Weights of a small GPT-style language model, trained from scratch on English Wikipedia: 2 heads of 32, vocabulary 8192.
Each number is 128 + 24 x the weight over its row's rms, rounded and kept within 0 to 255. Layers, rows and columns count from 0. Numbers have three digits each. The size before them is the row's rms in percent of the matrix's.

# layer 2 MLP down, 96x256, rms 0.288, rows 0-95, columns 128-191
092:141122123127125082127158142097095104115115144134066122124085116122127152113126126145116118137127100132123146128106150107101155110131124114114118144097100117182172101110138113102168140117106113
084:136149139141100138091140146150092155084077135141108151131129191110148109136124098125065120119089069126136142139141163126125168151144120100134124131124104137124136093146085115103134148166117152
103:122101099113131135112125112096143145148167141133168107173125125142115170124122134134089104145139134135190104075142152144128137108159110140135144160166116094120100148130107129170101116160146110
110:105130110134115143127118123150135130127122159104173170166160179193111092160151128157155099117119119117127135128132146136112108138094147135124147093114112122099156102113155109150110154136159093
083:155113122145106146130106095114162106087140117075128134155153145078146117113132128100113109131125131168119117140133110144143090143120138124132148112138094097139105184185112108124146154122136101
095:110130115126137068138110125138090109128119125117159142072081128120152135156110109058140106102113125104135121151144100142141145137148158155129120140117111174131093163173111060121144161128104123
095:135186097138133113132147099153156138171108147143144131086112116133091128080193120140152138082110150153094144099103078119120174113142152151118139170142115109146114083135107140122168108124187094
083:107119138144170103112144142138113128096172133089123069186168104143119103131123115141128161113122121163131158125105118114112147101203120103145125122161126129160124122105164153148132120135141100
086:127140128145131202094106115141157134109143124126165132102127144112144128089135140093144162161133106138129125103117128119112104115153141155132154084132099141096115135136131130108158183162105128
105:122125117152108135131133122148089109110186097114159156095129129091133141155116100134184108169106174131182120135134111129120106101096151137105143135100115130106095134132120118149132161149152129
085:091153153105082098145144151147124119154117089133150098041157129145160091138107131128079103163195115099093109126129141112129190122088123082156104149135126132145098098132128083164132151171108100
107:148075123137143102154155086112069120086088171144148128142108133129154181145140142133055155097119141114136151159124138106146089142099118141148125126101132127123149145155091084095148102115102127
105:133055149159141090111187105139122091148089162134091131093102088104112145069161111094159127099172114170108097133106096094139109119155111109146142146106161108121145151153116130112144094122130111
095:104112142133180103124142161146180090179104164162107158111101157158125168136093140095096169130092093146138134130123157116125071130148142139163119118094131159139140107120130138115114126145107170
108:105179141124120170147145141114115143155167136151150118132134116151139097168112110108073121123137108109191133123102167105158170127095095139134168107121163108110131154126156158157142133133134137
094:090148142155146100122146122113077119109095136141134132070088089109159124089104108139062110113138106116098160128097101103112096121108141122169151111105130149127110130114136170115148114134123159
096:151129160154104120107161142112099131154091141129131133117147142135166174119136099129095174141114155095125117136097097099107168124091120151123141141092141134166116094094087164164120126134129096
112:119165135134139098152119150174140125102168130121147094126103148144104107107129148130108125124139150108153114101122169162133138118103159162125149137149108157121100095108145162169129171079127136
096:073103120133179117168123160153103115110131100131111140129117102138134132129150175104078134150108107124133141132142119118127161143145153120127134145120103160124106169086086149092151141110143132
096:173129102158134151131133125088128137128120117136144138106144162161100128106132143164108089131119180129128111144113161138109168093073149137157104127155101151140114150114119150151101161126118137
089:202084157137134158140120163138125131115080140105095092133134139135113117147135142117134127137122133196138137129135122169112144130109181155164150100161122143110125109146113110143120113144094154
097:134146148115116166119128150111170123082135138130133120122134118094129106143156087125154124139155103132148120123103094145148136153124090151126182142118115111119102118133145160128108125162135139
104:096121138100110167111132136145110134105132130139134122128172114174108117130144112132058126116111055104115129141144102138132082160108107144129136138094131124139127113130103127108137114134134124
102:121087156144144128136126142115103129122127075117076129092137108110157143132101167130138168123127136091109148131106092113130180162149174125104115146129077170139102082124128084170105116126115127
099:123060148126126153134123100152164135143087137123173089101119135165094147099100158145084143136108132152148128110085145125134113119146134137130104120149095127128138129150055114105106092115073123
099:133084107101145069113159141165123124137114103111154112094088134127070117146147120144199129166128097130156154154125159137093176136130124156132161136118090125137111133132129158122124103126160156
102:151092091129128133149127134144150157158166182116140125106146132110114110121176096123142111107104142184094145114162123200124130171128099174123127153151112104162138183110118110144096161117109097
092:131107163140114167139125122164111130125138100147129187133153114148091130134100086123098131151170115112138101160131104108130140128149057110134125109114105151103109086109158168110122127113083154
095:116117116141136116143122142102192151100111118143162118179111147087123139129140118116136120110091116115088127165073101133151111192163074114117119122110149120134120083147062163109117144090082146
099:166141107136103139130175113141101105125139131105114091080123150141099081106153096165092134144154154093140151171095131188105085117102152165141107115132079078131113114154148120130127189140165135
090:132109139134064143100110158081178109110098125102142152139139138097135185102145103117165117127116166132101158125146156135110157105132113134130132116156129134160133122093124145153153111114157128
096:122087161137099106111123088084108124117113082145152128159107105156149127104133131117096130163126129142148185135110066111121111134124121154148123091129102091125140140079121185157111110071151115
101:191118124113163110098129090154095131133127099118101091137151104155152129159105181129079156089159153107162144107153065109104117127139174182110137113121121139156131114134108155135117124117177135
105:181134137110142126138137157132117165118147113093132148141170119091142122112123099120164167137115144171218140117109153116137128108149123146114147141141141143162087152126122092143106147144173171
104:117119105107127142145165147120148121184149077116171190043187117070129122149150130145108127131149157142156131116118143099148153116147132105110121100162130104146135133162106165135138103144132161
117:159100155141099132141114141118141105124112093098116109076094097121172117130104108156183138124122125133139138132171090085124185136135127131111156156091110154134141107145138123105109090137152112
100:155128124114137091132149095135155139112124089115145139083126136144107126135181086108159149111135133144072126115086089136065134132176143111113146116139117099107113132135087116126150146122143106
093:130162110137075139140135124105166090174150116128152112088086120145144168115154092113089106124117147134176145158137136133122115125145098126129155128111112139116123184149118124113113177165101123
102:062118152112131159142149157119140107164106097123201125070107087147134155137119103108154163154117105106146161179156106100162103131170076094138162162131111119133154123139173147116111134146128117
094:131166125120160113112175165130108162138163219136165101195143136157134144114114125126118114120113110088119106103160086116116108141138099123148103158116144138118139116125121111141098128110127162
090:123090113134095083164139136143155124149140145123103172135099114162111101139129111142177153104082103126121163119129171107128141095120150145137113072122149114113133142102103151152151168113141122
092:185128089156142094124125096139061106081160095144124077121125125149137098100133109113178117089159156118141120132140106131189117126152115118142120108119126130120142146156062152092154130106129154
097:135111127080113137128113155120131118139045097111118133132117126155167147124121116118083143135113113101091112124109097136105149117094107108128158125154087166147137111184171141137118132133094122
101:156135130134143113136101102097122126130131173089127152123073162126149137104161170146114112118154151128133186148137076132090110108164180117116082115133109131139110166127156143111113143156077126
115:138108058130114106133142092086118143156172099150118115163130114123132189148124114115148118077136176089157139142088112155166132096142116125159139128139137096166100156099145152133146156087149121
094:127136119103109166074116125124091131166080056089144151105120146092136136152100114131176128186127078137151156145120157099123098107102115120137174108105138111087116123160136131133120155164107137
119:111132106150126113141108154115149178136114146123143128186112133126101128119140093104121123113122172143120128112162185198129149149132097155111091137201096152107124116135114087161113140126123134
194:108110163082135113137094106147129077143086136120103128118152106172139112125098154134141152133141081110122142124105124082149128121101159110112123142089138102138132118143122114090128106129114106
096:102179163097148108126109111133075110138127095130117153145112113102157107127093124144156100147123131112090126123119168131122163130077171144160130142144110172121143179141142108146132132156139105
083:145127158123126115143124072128075137075126155129136155152130121153141115125115143137177139135102109148140110128119162119130096143103130103137094126139104081095156145150104061116107127168150095
097:149110136127127092128168123139161137121165065107154149134100090100144121137128106161099134127130136085086168108096086091136176155157136115126151131117155127100126095148100146143099083137120116
105:135082123130155147121143103107159137109157126074135092121167118122129117111135083120114111107131157145085096143079184119124115170160121136102154143161111147117092164112153124116137136135111135
092:100133144153124074111135133155126125113128151136142144146102154131109153127143103105110109160085098064148118100146072113147124136127117144137152153117118104118110108146158058135098138148131115
088:086132102141093113139132133139153124151109114117193114156060164098139126110120125120094123119134134123115114124112127132123166178141118133139113140151093148150115079159114166105095130127124080
096:180165152080103157118111147092148108136103059121120144123174172078132122147153137157217119153128100158126145168116128131144085126131120136154135156142109141141151154135117148097143112157122108
111:175127092111125091108132120130180151144133145108104094141136128142119123156134153139163134123162154092147156124121125107133133140120140115111151103139122118144114146142125138123152136132122103
095:089116164125163142136102156114109108065104180140157083107132130167174111140151120135096134165102151168153113126151131127118112096092120147164119129123142104098163123164159138155133148141144101
118:134140156126096139131122145125124123094122146127163133104141109170144148137107122102042140127119104109147140148143111082177126129093137123148115055114152155141110118126121164076143096096097161
095:122149136116130183150138134118091121171108100124068097122159120105116096094112102120081143157151162076095144104167131146118158159094140112136085084129130103110133119134131148123140117153130116
094:123129131120131122116121168083122165111146138132140072176119179126162146125142092113031103125120127117096140134088189129149170145168126122123156133125127121177144111103113153150092160148152133
091:116135125141117181125122170128094097167157166130129139095210134162117128144139133133130087123188089123130148121144147138118133080142115144142138114093120135096145131135115154113103130128103094
092:044134112114123091122114130134151138094133150164125099036152110147141156120117151113078144124142149125186106134146159104119138101128132106085106121112091149146162099117125119124100142158167128
093:076128153145056148124129148130126139162105135144098133132144145121127083107114141173067149135155156083086101120134109087131137130154137119129172144126142113127161145140140140107154132099146103
092:065086166164153065126143079161129151109122145113129141109103145139117110126130123124196129150112142112149107117099149117130122125196148108136119114142103151085133166147139109145076087124105124
095:066084162142095153116116102174151136155105104135088135115167146162140135115110163142115109105080109096100156110145148139136134101105120134141101122132118186090115121127162134109153123110136106
093:067141124145144167131135151142089158106117123116129137156137118126118148167117133137059188135093093152159083099135116141077082131080124170106132114126107116124116177121166114136146147119131126
088:135099148160133157136129125087117169146148171138118134171161176113121122117126130149170082153132106145146149121093154112106136123165134122141131094141155095129092153167117178114085114095121146
100:140110126105126128121119094144151149087136132116117119135129119109139086094131129104184116135106107171109161127092083113089093085168112093121106117102136178146111152105137084094106134143086142
112:109139120123147106145131150115093122089106107130152103106099142119136097121149144165219153141117100121112129127098109115114043139154166090128162136116157141106154178146088103108122099121136126
095:112140146117119141114131127104118125139090099134113147132141163123148101113120146128116169158109125130154171155106130093118122157110127097136143133113134140136124166111151127078105107146165110
107:143118124117161170103132144117137125126150089168073127079188136172127106131143142133128158094122101110158092128140106133140143134111136105150103106112160116145131171087119044118133118119172118
103:148160116141155146165116133110087152097146110110144097123134107061143125121176154168171150144131125147096178130139173131089145121177180149094120130150152148097112124158078145105098153140130179
103:168172147159119147106118080101119118162136101148082110146108108132112165140147104141177126100134137102122138105181131119136163138081116125131118153123135090150145109133159048150118097136111142
097:156142128133111179143141178140088085124102107123134100135147124092151173107107099133124107111139136110171113147104113141130084122107109149143155124113124150164099162154115136102105128144081125
097:083141124135145110115154126126139171156173078119064166122127149144167089119132118134114127129113111087175111115117135168137132119132124161142106121166140157130095148134144174139150138103148148
095:085120147126107126135114096154174122107160125150136119087118090164132109150111137127069084145167148156145122104146147128165128106162157115134088113103104144154149138105176126192111130168092122
096:181131145094139158106149101158113140100145164138131174142155102165084121129086115095118119091160127121166121127136133100107086124147157122097130112103118116147132138144155160111132110160097128
103:115086131105163148139156138151146116128183146110175111070125156156133115137169151098078115125123149176147137138124080115103102107172161153121133087102120137104141131098143155117140100152159144
097:149152135147115115156122087154159156130111114125129146133136096140080131122105071094026137100160117121122120136116108148117118102121065163149137109121144080093146143160139128134139140127165116
098:148103130088099127125109133105117088120127088139115151072172104112157132102167124104095099131130112142135124129130124113169127132133114119168153138103139130118130101096109177106121113138085139
124:165136138159152136111105123098108136137147169136156174100146126142127161099147124059088101134134121165150135121156159209113101119172107152120100143158158096106150103094151099106114133100097120
095:154154140112112144147124144139152146099123167149100079122110131111163137143125136127198125085160121139047115124164109130101131162172159111109112126145174142131146108107151125137147134155155146
093:126146133167121133142135160095113125120131171136131139132137165129140161116141108111165109121114138131081144103133136150102132153127156137113125142156115139171125153159098136116130111120164140
096:097173101133156128120088138121148149153169129121123160104105135130133183119113139141063116168114105150135096128159203130126112144084112078123108128131147129127104123162136104126109158134150108
091:063133121117145157144102156092060111132122174127164134108149096142129079118143124107126106153076078107107127106133154096145137084150132106168125153135149130105103133112142115075151117115127103
096:127131124123143106112176118111176100168178089148119113105134111129095093121126096182192135155114121111107130146086093139141120094102116101149164129114148074112123143080123129133089116109131168
108:190111144139096134104124056107128112135113138129111100152101120143084150102125097114103115078112169075102152119140131119127148182138111146140083099151124135137181145104146130197076093122142127
099:126138144154096107115117105131118108156119113114166137064098155093145119139115125116122138123129119116138147133107099117118108155088150118105119104125124110116118169099132162104139126127121120
098:116139153117153103125155111128131120130128102117046120127132106099125096083156133153128137086123130127085148152133125137089119111127122145162106149101140132161095116135109143120097073099110132
112:136126119135116127125123123115126105163102137145099125105104077140090088137107131148092122102149102106135148146125150160126137130074109141145130134136174112120136149131133140134132129105148125
090:134153147070141074118137119133159138139151130094137115129077097127130101105143149142123141154147135143133148120118133114123074128176107099118125116103128154154103150186163107135149151144101090
092:144184125141134141118140078102108151120153090149114135091160095157118160135171108145093117133102110178089136140139076157120120131125094138129139113114132141130147125127131109118150136149119137
092:137096127156135064143110120115074116146151150134079113107086092112162132109160163119139122107114154131138125151148119144120156100148172105111135118146110097100090113125138111161110134107127141
096:123086112139130128133112154142129165168122113120160115135150139130139138117142105116111147109131130130117133126111059153097145118144096128129158125133113151095107159147119152169066118121121128
109:125145094128139090131161131180150108126131110133098093140130118137119099151126123125177119071165155109160126162100065140123102140114103133112106139137156069145122127099136151129097163126154139
105:150134126127122178115123156110114152126155100104117124107155099082110142172157102077097110149135157079103131160119090143128122110141090149132141162126127101135118093117145198149128144131163115